Each number is 128 + 32 x the weight over the matrix's rms, rounded and kept within 0 to 255. Layers, rows and columns count from 0. Numbers have three digits each.

# k: layer 2 attention key, 160x160, rms 0.0534, rows 54-63, columns 80-159
# q: layer 2 attention query, 160x160, rms 0.0529, rows 55-63, columns 80-159
# v: layer 2 attention value, 160x160, rms 0.0463, rows 32-60, columns 80-159
# o: layer 2 attention output (transposed), 160x160, rms 0.063, rows 32-59, columns 80-159
k54:086145139137166133088111202160115188108132153135132093155138164139083138165141116097109069085163141136120149168156134173140098103183077070163155118082130178087131132141159134147110074177128186115127071105141130160156140144146104161127098142
q55:102185125121057097141059153203137144122156131142144187132118160132160079104133109133164129127191158097135117157089108193053204161141140140140108122113152159087109104140075151156148161175202134094092054113142144102139169126141106135124174155
k55:121097168104109138126146214152072108100186158126116096139143089090079123092146161133122058132112184129084104135165128069080142172158127128038101050199102069126086119147141152129116134113150087121128144113106175160109163137108073201121119196
q56:078160083140104117128151146136104148168125092160134119102130064093051152106144109151106077168125164115140099162178083117120156146123116157155149097161082108161204103148119135134189084128098101127125055112130159184142156158100130133119165150
k56:145129112091124113136142216099113132079128087066162160098057157141140142130100168175122062093096138158115140182176105139152060161138161084086134087101137104121109113123143104106106125113124158128163126105148122155123182086131157062103103175
q57:154143159139124083083194145119142138131167145089099106196120169122156161158088207176133151177103113077143140159130149146174123130151121146103130088132139120126144054155100088225116133130168154158127121148138180084141124100121121132069134121
k57:132117194089115149110099167155134112106062134155124108141133135139138138148094096107114124125111087055155167157126121155091071112103161110126129163191080170154116134148144090104068129161154115134137120141120152072149170097120135084155087157
q58:130148131125111110093111113103149117127116113101161150113150105159102084086115147089105130075115152108184131136101102115218125111140105188126144178148108113137125166136158129063132138143186136123129108148204115089098140059064175120078077110
k58:131069185174123168053146116159157150107111097153168164130108193042143080098228060094148128117156119113161085107135137134114128149131150115094083144141117134157103106184109184154123095131130127178077179142101128109112140168119099117192122113
q59:180120113145133111166171092150124119180093143132124088146102110184135106119134189143150156115126095097128145120108081133110125138082103148175168082089125129134142126198137218118122147152152195087116106151107125077083135107087119097108126158
k59:106143041137124126083134097119111129076133062125154167111142154121182035152138109105099107125162120128223152133131101168173107142145067151160129171152083109054141169198063175119138169092156116156178142129143129106066105118128075128103158126
q60:145110149166068118140087098120105081097083135175070129118154109101127101176186094070123167141108104138102151173123140086102182136112096063096176136142142150171129207058137167172088151207156082116098130174156098115078103112149107128143136148
k60:159161134173134163126116154086128119104097154163089145205129177174057094111147099137108159142147118175172098158061113093214121131123121116084092099144159092115157129112176135184149057104138123138121056112128134093060115155153205133138105127
q61:125117123120110088135114113132109085096137150172115095117100143124159147123075166167146097090078123142126155112114094169157144120081087178098110107140084130128150182131171175188184131160154112167108121133170141103166126123108121120124153113
k61:098134108175047077176136144061161124118147135147175076133151151096117122140120155095093126154104116169129134101140093084079121107148138170051072188146128150158108106087152118139175179102129093141207106164187137143140103172169082090141159123
q62:143213103102110093130122120024128150141049188075145117069146134203128114156116086115116129160079139134106196151150095149091153148099159101136143137079183113102128165164151064157102168130150088170097108126145131141152126189122181137135138140
k62:085081061046149093138118115116155133121142206088133122198117087149118142123104134116148076124131160178143096204123084133115109080124137122114184141155094150120178115192046216103086125151113103110175077110122136110088107146128104095123170133
q63:179154116148157163146156106061180095116121143141134127140169171135103105190144044090155096137150106129153084174133108167118064112119097084132136071107099159064183164118175137080169121067131094146112095137030093115123156151136112119142162077
k63:086106136119110102115145148186161153165120175087110172132130195113164168109066114142102154154176162134143102134110140126193195168098141160039136055106106112052161130128104170115141140127164107193104123156126145101124121133112190138233126150
v32:123144116138186152131103123122108103180147116129168115156117163129147166155079158151096192118134106123173142144118077131069153180120136188152122076119118117105115108153109066079124130104141129148178121114145090144169123142128126128089139094
o32:150099145136151138174112180147105106101159149176146072140123116130137180114092151069111143101177151178052154123108134106150116145124108142120136098160189122135110141117139127101055082142205161127145119091123220144125104119153187151185111129
v33:115132132122106109129136134149105113126118167166144149156109148119079088158147133117119084090076129100155117135167093098093127117164134147149141091198106117110118116144181142107142090116158146130150106145146129128135143154099147107146145146
o33:107215160107089173140111115096165150108110164065174035135096146162073163132115186134128139138148129112122150117084085108150101127094130160141140161125078143160122130101146120134138041113141130098140162107084117135078125109154172131119155095
v34:119163177155094084124119149143144049094170152164111144086121098126098150149191106174130151095128136156101117149064166125189111117178113084110087099144171181084102118134130152146147119163150095131135182172146095154172184166132169121111136141
o34:139163126118112107119164064158131113121137146129199145159123161158103135101134113142093160094091119100122158088144127099133147158119102146077113177127064114178092123139180160162071124158152103110123161115217150107137074152115094159126162137
v35:104097107165120080127087091200115119101057149122083086140116067156109109149101159148110126096137152135076081112157127130112098182146114162135133111145094119111096121170166081106179151132105196125105124088155119173138196096139153172067139121
o35:113142132177130094146119113104158092114065141163165110115143075159091130090109130110124100140133154094106175188161156107130141124153149155153205143165150106092155134130123079160160105151175104049112137144169148075142168095135094128120102069
v36:107182193149153145097099103106155100138149090135192136115163143073100127138140135127166167114117137100111100175135141096157126140064114146160126131134097142145156188104154165151102122122131136098088167150070148122153109103071184137128153170
o36:103139134161164107179173159113174158124169066182073175096120137100121139136155164127106106176163179130147142166133123083096136102109145150086113054146126120215153121145204135133132062138130111164093126130155110145101127191213154183092130113
v37:148161131076136176118134154082096099141075121128080096123144151120120122126129101143078135099132137124151133139077135123155126087116147112095164156079104134097145118081143126144121150133149150093154051164156114113135134150141114102114147136
o37:133105195092114144119119160146108119141119114105112164145100137131104073149154119084181119150130130164137149089143139132087123104135146096130154106186130164158121115093126114125141102132139097108159169150122080142154137103102184119124137123
v38:190124179158152102118139164128131098124107113150085164147137095106162124124132117087118099099129123150134157188137135157119080167058065126130162152111155136148106100150149165165074093137101121106147086116137142173152120142108124120094104174
o38:120121207132092102150104143138119124090157105077144102110126147131101154137132142122101148164113108104188102164169112120091152165186137117061146108103131163131123138183107115097150072110109111127144118118165142106161084170105104188133117119
v39:101116099117080086138084107120129147147096169114139130113173152127069116139118103149096139157155111167125115150158169097120153108107117122095148189114159122145109120180138108143130100127170156171153092173155113129182101086098131106102119088
o39:130163126084122160133153123120123157144135115168195143174092071123120142104107130163122100203074128130142139142144172142100070090112112136148121137159080158101131087124105159111156190098107126091130160085128113132143126129197095151157107178
v40:106157095147044148157107099102076125122155127163137094161156116154097167140120152145133148118078159190124163046173134116097127159106142137170125121142113147105117147137121085191111161127136098102171158139144151145194144155109141066168105169
o40:116107126115153116068135158098061172112071126078126144128098149152169135073205145093143133152119151140139104137145129087166105148163168183099147080165067130138142125093124140129093124118142140149114170133166164158143113116100094144087130111
v41:107099116128132194136092127073106138130120110114122171127199134137073143108075070111118156106099086116093101109140148097133105118146153127131133162153087205117145122139135135182077070112112115088173133136130128143105155102149136110113117090
o41:086084124116134124080101145102114100094100106123135129126141106101078127134104065055133120157060065132142107116147077121142092126162175094085073123153082111193154157109127138136141136175136159134098106213114176097140129105128130137128150130
v42:140143152123157152163148138164129110101096126172157122138079085190138101130147100123109126091145147148109090168133134187132099109177119123119120141118107097125111086173122140149060151146131119146068172083202124118186134101149196142095113134
o42:103166112127133100124135147136082209142120134065181104096145081150115161141122132126122136162144093174141165158154181144127200171097135132138182138097098107153163113146138040138134095127097129095088117164121110162109134093104089124147106084
v43:138144120147155147179179094160046139145158099093098125145107076113179118098143170162162136127150139097064164148118135162132111087123132172166107103105137128111109122118132113111159124093117120102096144110121107105114124063108165105186138150
o43:170144130125092095154166134113147109119139143148111219135095122125157158164177125155070131131113104114147139089110092114147159124126140130126133137129146122101129118137097080151163201121195152119034130171124128091136105158049179114151070141
v44:178154133076142175113173103055140157054130131122106155143140152127125201175113064173158108144115127087116162104099148136179076084087185125126165113180185116141079166080070071144100114145163114133089114103090116103160088176131107108099138121
o44:104183173147115120166141169161125151129199095137131130116114117105199087108139080149049154101105149103110103148117118049106094108126163160150158106080136135120147126083144119112126100109168201208153188110082131082140129152131129070109205137
v45:136175136121122143113098080150105096112118127119160127127110133121106147126116129151140072162158116120111145114169151123127142173187093096137106144125078153087146105102145158132156116116160113164133118118115145122126122109172107133142143176
o45:124107118138110192093099082158133080174094096158130135150167107047134129121143123135086150124186164169127103124131146152108122104093110121116165103100203124119069125100138127078122155125145100128118140219163126175137104126116168142090140155
v46:149079190131120143110124153099089158124124131155106156152125124139159146093120139085116160146134137095195097075141148146133125127143102123133109088159122082166093088098144184142146105084199129165121077082066139123117104135123109124147159168
o46:132118180158161118141119148192104075174121116193117162125128094152190106154098143125137154117165236124161134111154097188132156178137147123086061133140113154150101156115102136146136096076132138114123146152124097102136122106142113131098152163
v47:120141147117074090154080118100176136123148169117115136093110181126172142161079131122207097162162087143090142182126132093150201078069133114159146119143063129108109148146158150095121169056126104073117105116155131119135130148155128123132117126
o47:106111156039129132132122137110095139133144183147082116110179144119131072115085125099118159141151155110139151099141100140081082104083107166135131132118127123104209162121054115142130153094158136088142090101093073120104107113115143145085164139
v48:128095117164103107167138093145122097131082145172135109112152115086150132162098118147147114127128141073196112139138154133118203133118142148134161136146148101167134110113081161153127117136155116103175090124148147172148131112131143127156086146
o48:134119101127145180107126122122122110173147146124127110113152131101147119140132156119153121151168133096107080149079146160178101123169121119173139142098108144110137128149110121101110176169086176138105118135123130162161101175144175142163102102
v49:173144125113131122113122084134143137169116079104112159088143154092105157077118149158095177104097141156122078100129154108090150112109148153073103157149145101104143060096093105116122106178157070152124105063114113145126170160125129170128153111
o49:157125072093141163109117145080115135110089122169148121088160112169109064134142119124176107103067101121133089148112151096136143168122101169096116169151057070129062097132116102118143137146151054145164125175125143167123139126101141108125140134
v50:159133131117155115112078078113146146141085097112137130119120095170134047102095155128127086128123115157085135110133132105128131129132141105128128118114169099048107127113117103119154126115137095136145082110151137118137085117121101097090140127
o50:164180127136131127115132131099180095134158110132083135115172112116142080123151113104103124147123117117117089119144149099130116132165114176103110125134170143087153076089097120094143109102092118121107134144137185078200132167159108085115149091
v51:164086108167093166131140117189207160116103102183129124116170125109146086172090141117105144135108101156094151166137124181149157172108089196093151123143109206136150151111146104110119135128166149083150188111155147107173114162126153130122105095
o51:155142151091146163110165160154084108140119147077122115141140123130161069088217137128139060158116070147140169152155102083108149143110145130136138109116135117165092128120097107078193141132084161112166127123137130136174123070181121179107155132
v52:127152116124117124096105149160081161110153131118167131157096148155109164083122085085148143148158103152109082088101149146187129070119104132130149121107151153155129126109153071155175065150125176130061102090113094135128086110165139157051165123
o52:113174179142127121098086107206144139104086073122138144147135121097182096130072108115144071137126179083189140141143182089158151105125103153122152108106101146128066199133102109090114123131171122091165086088102139192120135141155129168119186126
v53:126078078119178075112100097139158120118104147124166132110162120124144108087143193186134123161130075147170182102064129095165107125176135088128171101131107151153122126092109127125101117125111085099098133120127129134117184121145208150102135154
o53:101147078111056142183179125104081150128125138124143108151104176113142054116135127113125119091165120158090131131179157156095079131140170108136135111147200144102123122160130119167131098092159142113101114128131147150123081128103128154157118149
v54:164164111154095131143111135117107107126146125165149131121083135124144152104168059112118178119086122145122145150099087182174125108133147112122118104132118107196123147152086192107127106115118119138142126100159115145137119124085148054164147154
o54:127144128146121104135124133146093122155126130146144138094185094129163101110113085100123159108138109119148111110125097181145122137174195106128162090122143142158140095138171093114078143115105143073162108117087129162163143198102110115164148109
v55:077087113106129124077117123129150145090157160158148150167130109109137115141080068136078109118084117099104101123168117127144089126110110110125068175151141110138190141149168141176155094201112104177096133130109123179131089135140117133133114109
o55:134171182102166065130121179135150126148074090137145173126211115113098146132131136186123135100128152122149111174157159087131121103108101124137085130136172113069093146141188142133158087152088101099104137104098128142069174153127107139159105094
v56:062142111085163127165103133157151153198067086104136165158120110122175167102096120121158099079120063155146154142084128139106106130111171166164178115135154141100112181128097145106142139105185106133129079134113097135157148135111118076112107134
o56:138136122144151165133096189166133118177132167095154198188135064071165152142105147038169080186154114118121112119114113090065107160123104139123087155115160155158160112183075122138151147164172106123151075122154148162134198131141138103115131143
v57:113102125115116076133111196163121119104120131065131149111136122110173191104158171141151147125116120095134163151158154148123145148085184101142114104131111114125145099128087153109152156105155154109169145168127142132167125151112127114091120180
o57:108156168140123154115162108085147132143156125176118128124124119187105156139133119109154131121123133167094142149139109167108085132118117097126126105099142099130117198126125150149083178184123142122127133176104067141179126146073132151148152119
v58:118100079104180122095157152139112149118083194121096138117132132122131110126185069129166144143159138120125110136142094135121116103159149192088151089107097177135136109143127090094164085152157116118112166138147128135114128092141157115174073141
o58:066211140136098129107170081132129114139088129080065112128102176139122163157149099152142089118167138147143132141119176178165139153175066094151137096120092131109092123108150110106095145130184126151150129107108155114123122113132114127112181136
v59:096121175156130149124110145100163142108115120167138120155119135162115113100195190152132114136133134125100176100071112136127154122122101124100140099170120095120131156147120126144156133128166164090144117131143127120165150127130118116161131127
o59:135157125122144109145126136145118107121045154083150121073113095130170087130145106118111094163144123090082123113105137153128119096116105120105167149122128124141115096156099122133102149181163076173128126106145114111181132104135130101131114136
v60:139130088138127103101101147151147155142162113143085151126155087164128171148147080150131095096145140100136101122068088148124094128140159098182138039122195106129073151140148141103074162115135140154101082111071131138111178154107085151117114146